{
  "n_layer": 15,
  "d_model": 64,
  "n_head": 2,
  "n_kv_head": 2,
  "head_dim": 32,
  "d_mlp": 192,
  "vocab_size": 8192,
  "activation": "swiglu",
  "norm": "rmsnorm",
  "norm_place": "pre",
  "norm_eps": 1e-05,
  "positions": "rope",
  "rope_base": 10000.0,
  "rope_fraction": 1.0,
  "qk_norm": false,
  "attn_scale": 0.177,
  "bias": "none",
  "tie_embeddings": false,
  "parallel_block": false,
  "init": "trunc",
  "init_std_qkv": 0.0508,
  "init_std_o": 0.0,
  "init_std_up": 0.0508,
  "init_std_down": 0.0,
  "optimizer": "soap_variant",
  "lr": 0.0061,
  "beta1": 0.95,
  "beta2": 0.95,
  "weight_decay": 0.031,
  "lr_head": 0.0101,
  "grad_clip": 0.5,
  "warmup_steps": 200,
  "schedule": "wsd",
  "decay_fraction": 0.936,
  "decay_shape": "linear",
  "final_lr_fraction": 0.1,
  "batch_tokens": 16384,
  "seq_len": 1024,
  "doc_mask": false,
  "train_tokens": 82120000,
  "steps": 5013,
  "dataset": "wikipedia_en"
}
Each number is 500 + 50 x the weight over its row's rms, rounded and kept within 0 to 999. Layers, rows and columns count from 0. Numbers have three digits each. The size before them is the row's rms in percent of the matrix's.

# layer 7 MLP down (transposed), 192x64, rms 0.2, rows 107-170, columns 32-63
101:477548491569463448470535492489565560438566529609430578489520477520462501529553502415576516405536
099:521445429497420532513512446516445481531543556500484468478524527506600513433458562476471468524500
107:489447535499459495504461539567511498507557510590607481492513443529599472488462572604404495532471
100:488476499501520481634456465517480543503507500424410500548544411620513488531476460448404595544457
097:481560500586530518402435419538477520441539409537521501511406455464538555429520511532485439585493
114:420519540550503476410467497634459538496563427517496554555417526564550544545533495503520407472560
095:468467525482539433491477412583596551514437485501532456531482525518470484503364527455525418525566
109:524497503414539522494557481413452462562460535427572630499427512412553426511510504542457455515494
106:500562485565573548498523569443516532510492553483483488471567407518481430413538351533524522475629
094:478518531594593525448548549426438543507526430470503494482517458520590410422481480485501482443448
109:551588533500476467485534487436557483483520450478527553520576495551480374468474508551487336459486
092:482519483526588506407468492442502556469555467329443536556529499429577408531509517585475503497503
099:512479423463517612540478542562473490509490604484495441558602465467550503545517493419510472510491
104:418569414513488502543417500454492502510482512472500510533553457504476419557521532547553512507595
114:453526540540499404514521623394504408523414467515452417528560496494514533508570483519567498568481
111:501528517533447514479475506589521494481511549571593550497591532504594453495519477500575439413412
106:359486510390489531503495556501444461487491560513515512422545532478484537495559534510500395531594
106:418580492495561468526448557517576507571536504497469464532475529511513486525423602409519527542584
099:476469541566477505396537582570474512472504417541589456550483538547570525545491476469486641446456
086:451554552583509491545582433499577525463542472406456445449457530549495550511449485480555381487595
108:568521450477540472525449520490492479475555534496542536517470597467428441483523426519571595441522
085:538520533534485467495496416431499436437516510507512590511530471526434471501471466459400403497568
097:435521499470574519611398501491435470503526486439526445481512456588430582568490480508594573597589
108:491420491525522503436539499493452446510434471427497417518604522389460535524441475562585561473526
089:470481444572462532462546472480451526464541509450472439480436585422538459529516488481459414487467
098:451539565541496545497345457512469550408554501547426458486482456543490502506520484426482443521526
097:535563532546479471544573452519481412598499444514461420527550464465561458502466594431505531537517
102:481544496560419520576506533457435363543440433467516536552495492453381452585524515601512570489553
098:624515470443533451524377509497529569512499488520528469419477497637478465503557479470495455494517
112:502478516477499457483525508495450422570455478521481535494391454540505471568468389489547532549509
109:538504435423441462568484544462538484457475438444476453502491550462541522550553566411482522526508
093:443502492448378411471548547493538504515460405483511530553497502507523512540604470630503520428442
104:560565397410515476455411502470504494461506519483450495467488494488453470502530433416534408525462
113:364425510525522494464508508541479457460435499529641459581520574455558504473641493493558542473413
100:436552427482501576469515490574508525552529523594541460423523502423494459513465487542492623522409
109:470436505604521480530549526585519450509497429509558425519519384498479501511519476461533522422440
092:503519524498429470626545485530563440564503527484559473431516478474541491480554563566560460468555
113:441479451475437545487513511589487555585510540633419434567479419488582528445405555533556606528549
104:457561485488411536491508631528570518534414516513443542523558472545563485531419478516444523597489
109:489477487478431550523547504512510506437518490473474475511441532534520455466439510523456547602530
084:528575470540494550550531481400523465565482505530549534506563503556478505454567575458600520432540
101:567520531488444491579470480510534531521557509463437470573512528647435462517520473484489455487398
100:506540510536504512568481513613481554459535587400536463484527632544487471526508491471626462541496
090:539508530425456535516537478497541504514431461453491480448497395569463456464473459468543462522381
100:512493508454558649484439496525547425566507531478472627562551438466485552439505456577515541473515
082:505469481551589535526504446444568521472475442453517558497480539418463578516374523491426397466473
092:545476491548546528571563486490481619385477436494519482512543481510514581522455552509518425521512
097:635473456509479416474571478475533537480527504541448537467482551504450572436419495541589520500430
097:514601533480431462544479558567569500474485517468572485587503488528485523569531561549525497503454
096:414524517524518517546504502535485544513545487408495511531547519489489510377486502495601512501522
109:541564520441492539498554552513535534355542479528431508435476479594490520582515451463499402569503
090:491335594533515501554514470480594526483457528546533537566562474558490517540477445452475474467502
099:601491493440402481479465583505467454484441546541521500588516504459522555515536450521430527537459
086:409530530525487444475472540462399441491492431558489482560519424498549513488523580610528570468556
081:488494419486402412507539474479443456482521525511532538404530471458457402497541494593518606415562
089:462488365549419505477465538629468498555490480511479569490542398510502523552572446491472505483560
094:475510458505588545444461495503528433401529478501540507525495474562472521480488460508507527460507
107:495351510512397410492499453505396532454506512515463505589527520453582517463526482548503597415508
097:487505431454494432536469490448543624459474449508516451395519488560492462530506606499562538455594
112:583546526508497398531467603481522491587471536598541453478513433500491504532530543538580570456487
086:603395464444533450450427542511448530522505554492491469551530512473493485568614506529586597500447
104:479488493558503492470565540587551533538499463461557473557521473476497556565481416470553504569479
108:488522537557528491561449535530431535431625465450478589542491517457496561493602498558481414522409
085:496498528458484450602538541444424575500462520545514473534449558491513471529593467418383539509502
# layer 7 MLP gate, 192x64, rms 0.25, rows 108-171, columns 32-63
096:495471474559583557588479456531517479464494579482435405547504572466503541541495521515576488423467
108:482527512582456517554479482464484487538472496468459515454472493526528480459456547563561560493543
114:445554527421421429582644425571614522483482492537530473518467483458457579519538585504534487424483
105:463458520560490461513521439518470390475519483445501451569515467480436510489622491496599525394532
125:518492518526424490566483494518486509519377507494576509534523421474490515527509485562519604463511
095:527497509545460549591492589440436560517565482545578522478531491506523542506630529510621557465519
112:543519491486469443506547425457476514556502594451415549422576495357514521514540493541544525500449
107:459485514494586436483430531522528451463520521530500566500499497481494545494505483478481483551441
094:476505509562545536513561523467456520507539469439495490477542468519623399605450535508509523453406
115:513481488503549434580464487516571487458540508492548512599475476663406496439537513506544640479529
089:515528379568614537559577541451559502541514441463543535510448496549536447471509475487537512552420
103:495485488493540519439440542427565519511560628522421451461458482501516431495429478522456576436435
101:458485507508458445515515502418443383491395555527486552419522533480469537500482446473485564427520
114:538478425557417598469525421479548582523463473529506507422421506559474446572475519496625440421476
106:607454524449555486556503487456415549475487500473436447545460502449502470565517493645508630518513
104:524535434519515498475511438485522541474549495502498509483515459513460435522414487509476469415450
113:523438482466426455490520436496496517517495505487450541583600473481515535534441590478497541556510
111:530495478506559522472527497498445492470584482534489523472479489434446497570403531531383600465492
085:421530401509427505495603538532482458532466499462481503532518479490493485444449545620464555499440
104:450416507502478462599523548544591481489501575433563443595511534418562490460492476531513461536463
087:431501466519483505498562460523514562422543484602571499526502562530493475646453519556532489605519
092:526485486416498452534574493575568595442528526531461504502514539536470503521461518441493438401462
102:429504467534419474561516534569507491456576534449511470496474453510538471511457610626552491485518
096:602564443472454520586501493581530504402467523437525490495484463452326559518554493456536443451500
101:483421540503513512535482483500439515487483538617509467419473453490462499491564399570491556475499
100:508497547535383500510507466498597572405455478443482581440544476536388486527521473444510512389430
094:577523529545488435399521490383564528453458449563460478539453408464488522492552521444511510545568
104:480500473553417514534417475491467554528493483515521558555555508382492555457525554427555535529557
101:531414443486474527535490538490453495499563443563583438479453524446445503440500493498534557483560
106:535492505536478490557457503456580422442490555596452486458499535441555481508632420508454511477497
097:485410492527485525536481619510504428500438499453532598484513478453484358430563469589484494538493
093:418468458474495452558471589423511529582458563507427474421589453510463474570546508566539462482491
100:538563422438516514423427458445581468528458475593528578565508470417512470472476474525506542479584
107:614544462579517483523523524477472501500413520561406555620529495506449509524496490490566515524535
099:463443519510478488503539521497605494463467468397610442549503444440479465522564493507572522420629
097:530543502593472509453541441411450475525590440463504443432486467478480453463563522420444522440504
106:421562513484416469509545579444592426556403479498578541577500433516507482538469592557452533481461
107:464587550523525501561448481589400528564379562459521541530481510542458509588551528494507551514458
112:567508541534487465537392540502595446570525503519562460434529472566450420535502508418486615480466
099:464480449547519505434547561460436546497471460555538503411519432520442451418563549518606444466475
112:408493538479490452490575513564458526507451477483580612414459437480462497513608502545549541447512
109:543455472550515452499515560502545573501534584519501588484530456524583551463530490440652545440517
093:502559483445433422471487500528536470531450552558450529520402463587457466567520405467433553500478
096:539471461567506498494485513568418532506407492544474421461582463398452565440632553522529490572545
086:415485548432442510542560507479388442546573510536535499490490414450538468490611466534539576505499
075:465524463508476491428531552417533416530543504545517505450477499537449493514548495554429570378524
094:458528397490456476542611468536492398481587485503423473522456400511540478496570591543480481444508
113:463478519568493442553563556511468578524527445537533505544611504482540516573497489480514589557459
082:437431498476509499492489459500525531593498554508431483512519535534518508467510538431477494480566
099:642521513530533380425450479466506551461529469595589514492518552447494524537446481561575574485501
102:485435521549468473539458593536497591460487580477577484553463525580487471464493420521546548479510
080:493414507484455486529615513496499503535500514467521458463547516429511503448442539462488472579541
091:512603414505514523502595494508486472513448533574503449526458494496599454549483542505575546462569
088:481549536520500430550492497525595535502510472549393471496558482559442475534556522403403517573534
091:554502416465461569457454453532548500523455434527563561477554543567430457582523557501472507377474
121:583480421481535491535490413531479464463480472498591576499525470438542441458448483439506611418552
101:467574428547531554550538412498553478591467517524479481455443483474436431580479604502570484452525
096:504586512450477476591459494485493407551480450496527542456478534524451458434530534584531540426475
101:536529490461539469459475500599519521469499490564472470552418490500460530489506543525550609586480
098:525509466505539410452461522504412557448555574578422379540476467540462478499468583485438558487479
104:422537473503463503429539437465520536553479557543463500448484474392504510483514563523483422493526
106:555495449475572485460466533530491472522485478542500470520527476504448440548459515490519674423566
094:438524435488410490538411512484440509524534422504490589526438438446544620496449487494583541476462
103:515474451461466450506515475516480507388469549487421540550552545593531433495366433532544525536524
# layer 7 MLP up, 192x64, rms 0.223, rows 108-171, columns 32-63
101:561543517485460526605431373550544430544461575508410467372498452504510517484491558463544505512557
106:427538507551544570439526410496431447504489502398517457460453507551498458423496484433465468523441
101:393516525567516579454458523402449466543511505465442529459545479445517469518410424522504524485483
092:551463600526532492444548582474439473556480474571500467424440590422558558551481541516511531517449
114:470561501408476437504460525483437503438431522560495439495523446566401563514469475514515538496525
095:534505433452481580482526500511487425537641493521373478383521447494478471465535514519403498509441
100:514546548486500462393517465512473506438581512472501462481514425473543527480585493491484469420550
103:513508444493543504510522584509591512470432526545522557524481438386455576512510462499426656486544
100:461552474578524493509558481513569445473473412587412528466473446482473429542514461462413440549585
121:537504541505450497550556448476580479431474495476508578445484557559485531534510448469600533532516
082:447382450440512440540448547448504545513479472525561518513503494468490549448490539567424434505527
103:524443565462506488516481552434531598557470541523490484455561407464447519565550491446522506456509
089:643530542416545520458456523499552558461624506493487499448488433582503518549458493532447551445535
108:473474459560468426511481526560483454484509529470466551608543483538557511491588458467431448524517
109:626539465416526499489479513501499524502503470582462562611467448426511574621483481490494522397519
106:450573518531565544548506447476563633456559528485414517461398434468520591444401495457578491487406
108:539450499489493432553492482528455553440412462497440455413553422498473494576510571549440513491531
101:567421437459531552487429551476389470484515532504544546519499565429468513411490538585507520482475
089:488457529463575509505384557431497558451564535506518438524502438526457414394532446500441486572421
112:508420448550544470464532501528531513525475474534405520443576504526496550543554556519514472461578
093:564479528519444435544488483419485405513529480495396468500446500500451483411594562548538438483384
105:461452400487480478448547549437403518593419516479471509427516510467499455439535483563467604492523
117:461472498455581500540499566599524560484536476520636516577462553493495523492484555563501485482578
087:560446601494535592547443613514510453418516491489480514577432494468481551441449537590535564487484
098:516533531538445533540575526516433558457527555506530551425544581536477541505409528436427576539515
096:519530519577528444491526502489462476544496403389445523528583586460493424472583594481426469461451
102:493486454513412416438478467465456551501483463570484451473503633488511482425484495536497514512486
097:442562590531526549397490572503575534461512569461620485474485574417530540513431478457474434536458
114:542515381514524544494464477586394442477467479463560474452453494505565525556478605474488591512440
102:508459565423496467489443477515459476521534502459481546499476567418516478510545507581538539466420
094:469433497457436516491542411459396435511573551518466404567516507488540557589552459449500483584519
103:535503587484488536545501512492479511524491461512510462583577460488512511598447541514395451450481
113:564515502447432482469456447483624482507550488538469527554626557569481559469545545553548500473557
096:529488554489381414515574493496481525509495470469612529535512552445572531505464447573405496530519
100:542498500499490507532444433556474490623571497486425580593500560475439494510550456513504376510551
086:521499435509521456510458416513518498437410528519430514604432513562424506472463437579576512525460
121:570454421473577541444533530453520427468453482488527578431540477460453457449519532505569641481488
099:519437450491537498547509490448408481548454513464427444539503493481447440518439394610548529468526
110:421560545389451503480573549535537439455561481507470506556530536509541527605433512443529436448444
081:556575478493497543520498468478596551571448473484512583484581534511600467499405451423462548505509
099:521489470485425460439482606446535501499545493469443538519571498550524514466457473445545395501423
097:406491480434385497513537544564468464487485457491482501452528503518495551562442538496483450542461
088:441391435517536407502492472440502499479444450548482504550578526542520416467507450455441593549465
104:503427537620481480527532478628446608443452488413482546509547540461535522443521457499493447473496
082:565511536510454479517440599420506494461587510497467429481545469476454484486526549468539594573533
094:440446527419524455567516449527438573500525459481568520528564452545594549568468469441473499423505
095:551421508505573507542514553513496462530525523333563449519581577492498476563676542511517520453507
101:558496501565572576475518558490460470542593456574498456537473488527498441438568543451546488479609
103:571469478443501507479529499459515527378483463528385511525478408481421540483522516503542512472462
114:356469513428546320557471550471457515530491431523551483535439435573566449493535502553523513495507
095:448472513421486402460475510536586475479481558482496502428513471493535512588420444472481580587452
091:537491504498427495555524424512625384497469553538521506431526478463503493494451576500458570525506
084:508523485491526470561442585533444512490518490478484487447531503426503469485538527525573541453590
085:490591527486454480502537453429550517477470459479525501543394512521431507489469559486474477571500
091:550547608483486501414469548397524517509515571484499444529540453589444472511488584423507389554544
096:519415535495476534555451536490542521485488421523490534482497494531469542543467543521442541545480
112:518549457510495548389480485425603395519496475416590474420514476527517565527481572507513457540485
099:499519511435446571405476514379522436521518572437442556487495449546334537465528537536420490504445
112:446481389435509555403596549489495505491531582499485582518477507329554554486560538500502516455487
090:568476470545518561528458534486510474471435388564526540441488468475472581422453425490473484476464
091:433490502474499485546430496455489547497385603509474484519457570514498426515417434465552400527524
103:515448554527492530560575591543489528507516460409474434524526588480539507458490533435467456577513
084:409472508547370532496473403513543421534446445455460453469603419474452462472424501540468564461565
094:465427437531456485411574575498531484443571479497540532569408484460396510475427464513514527499531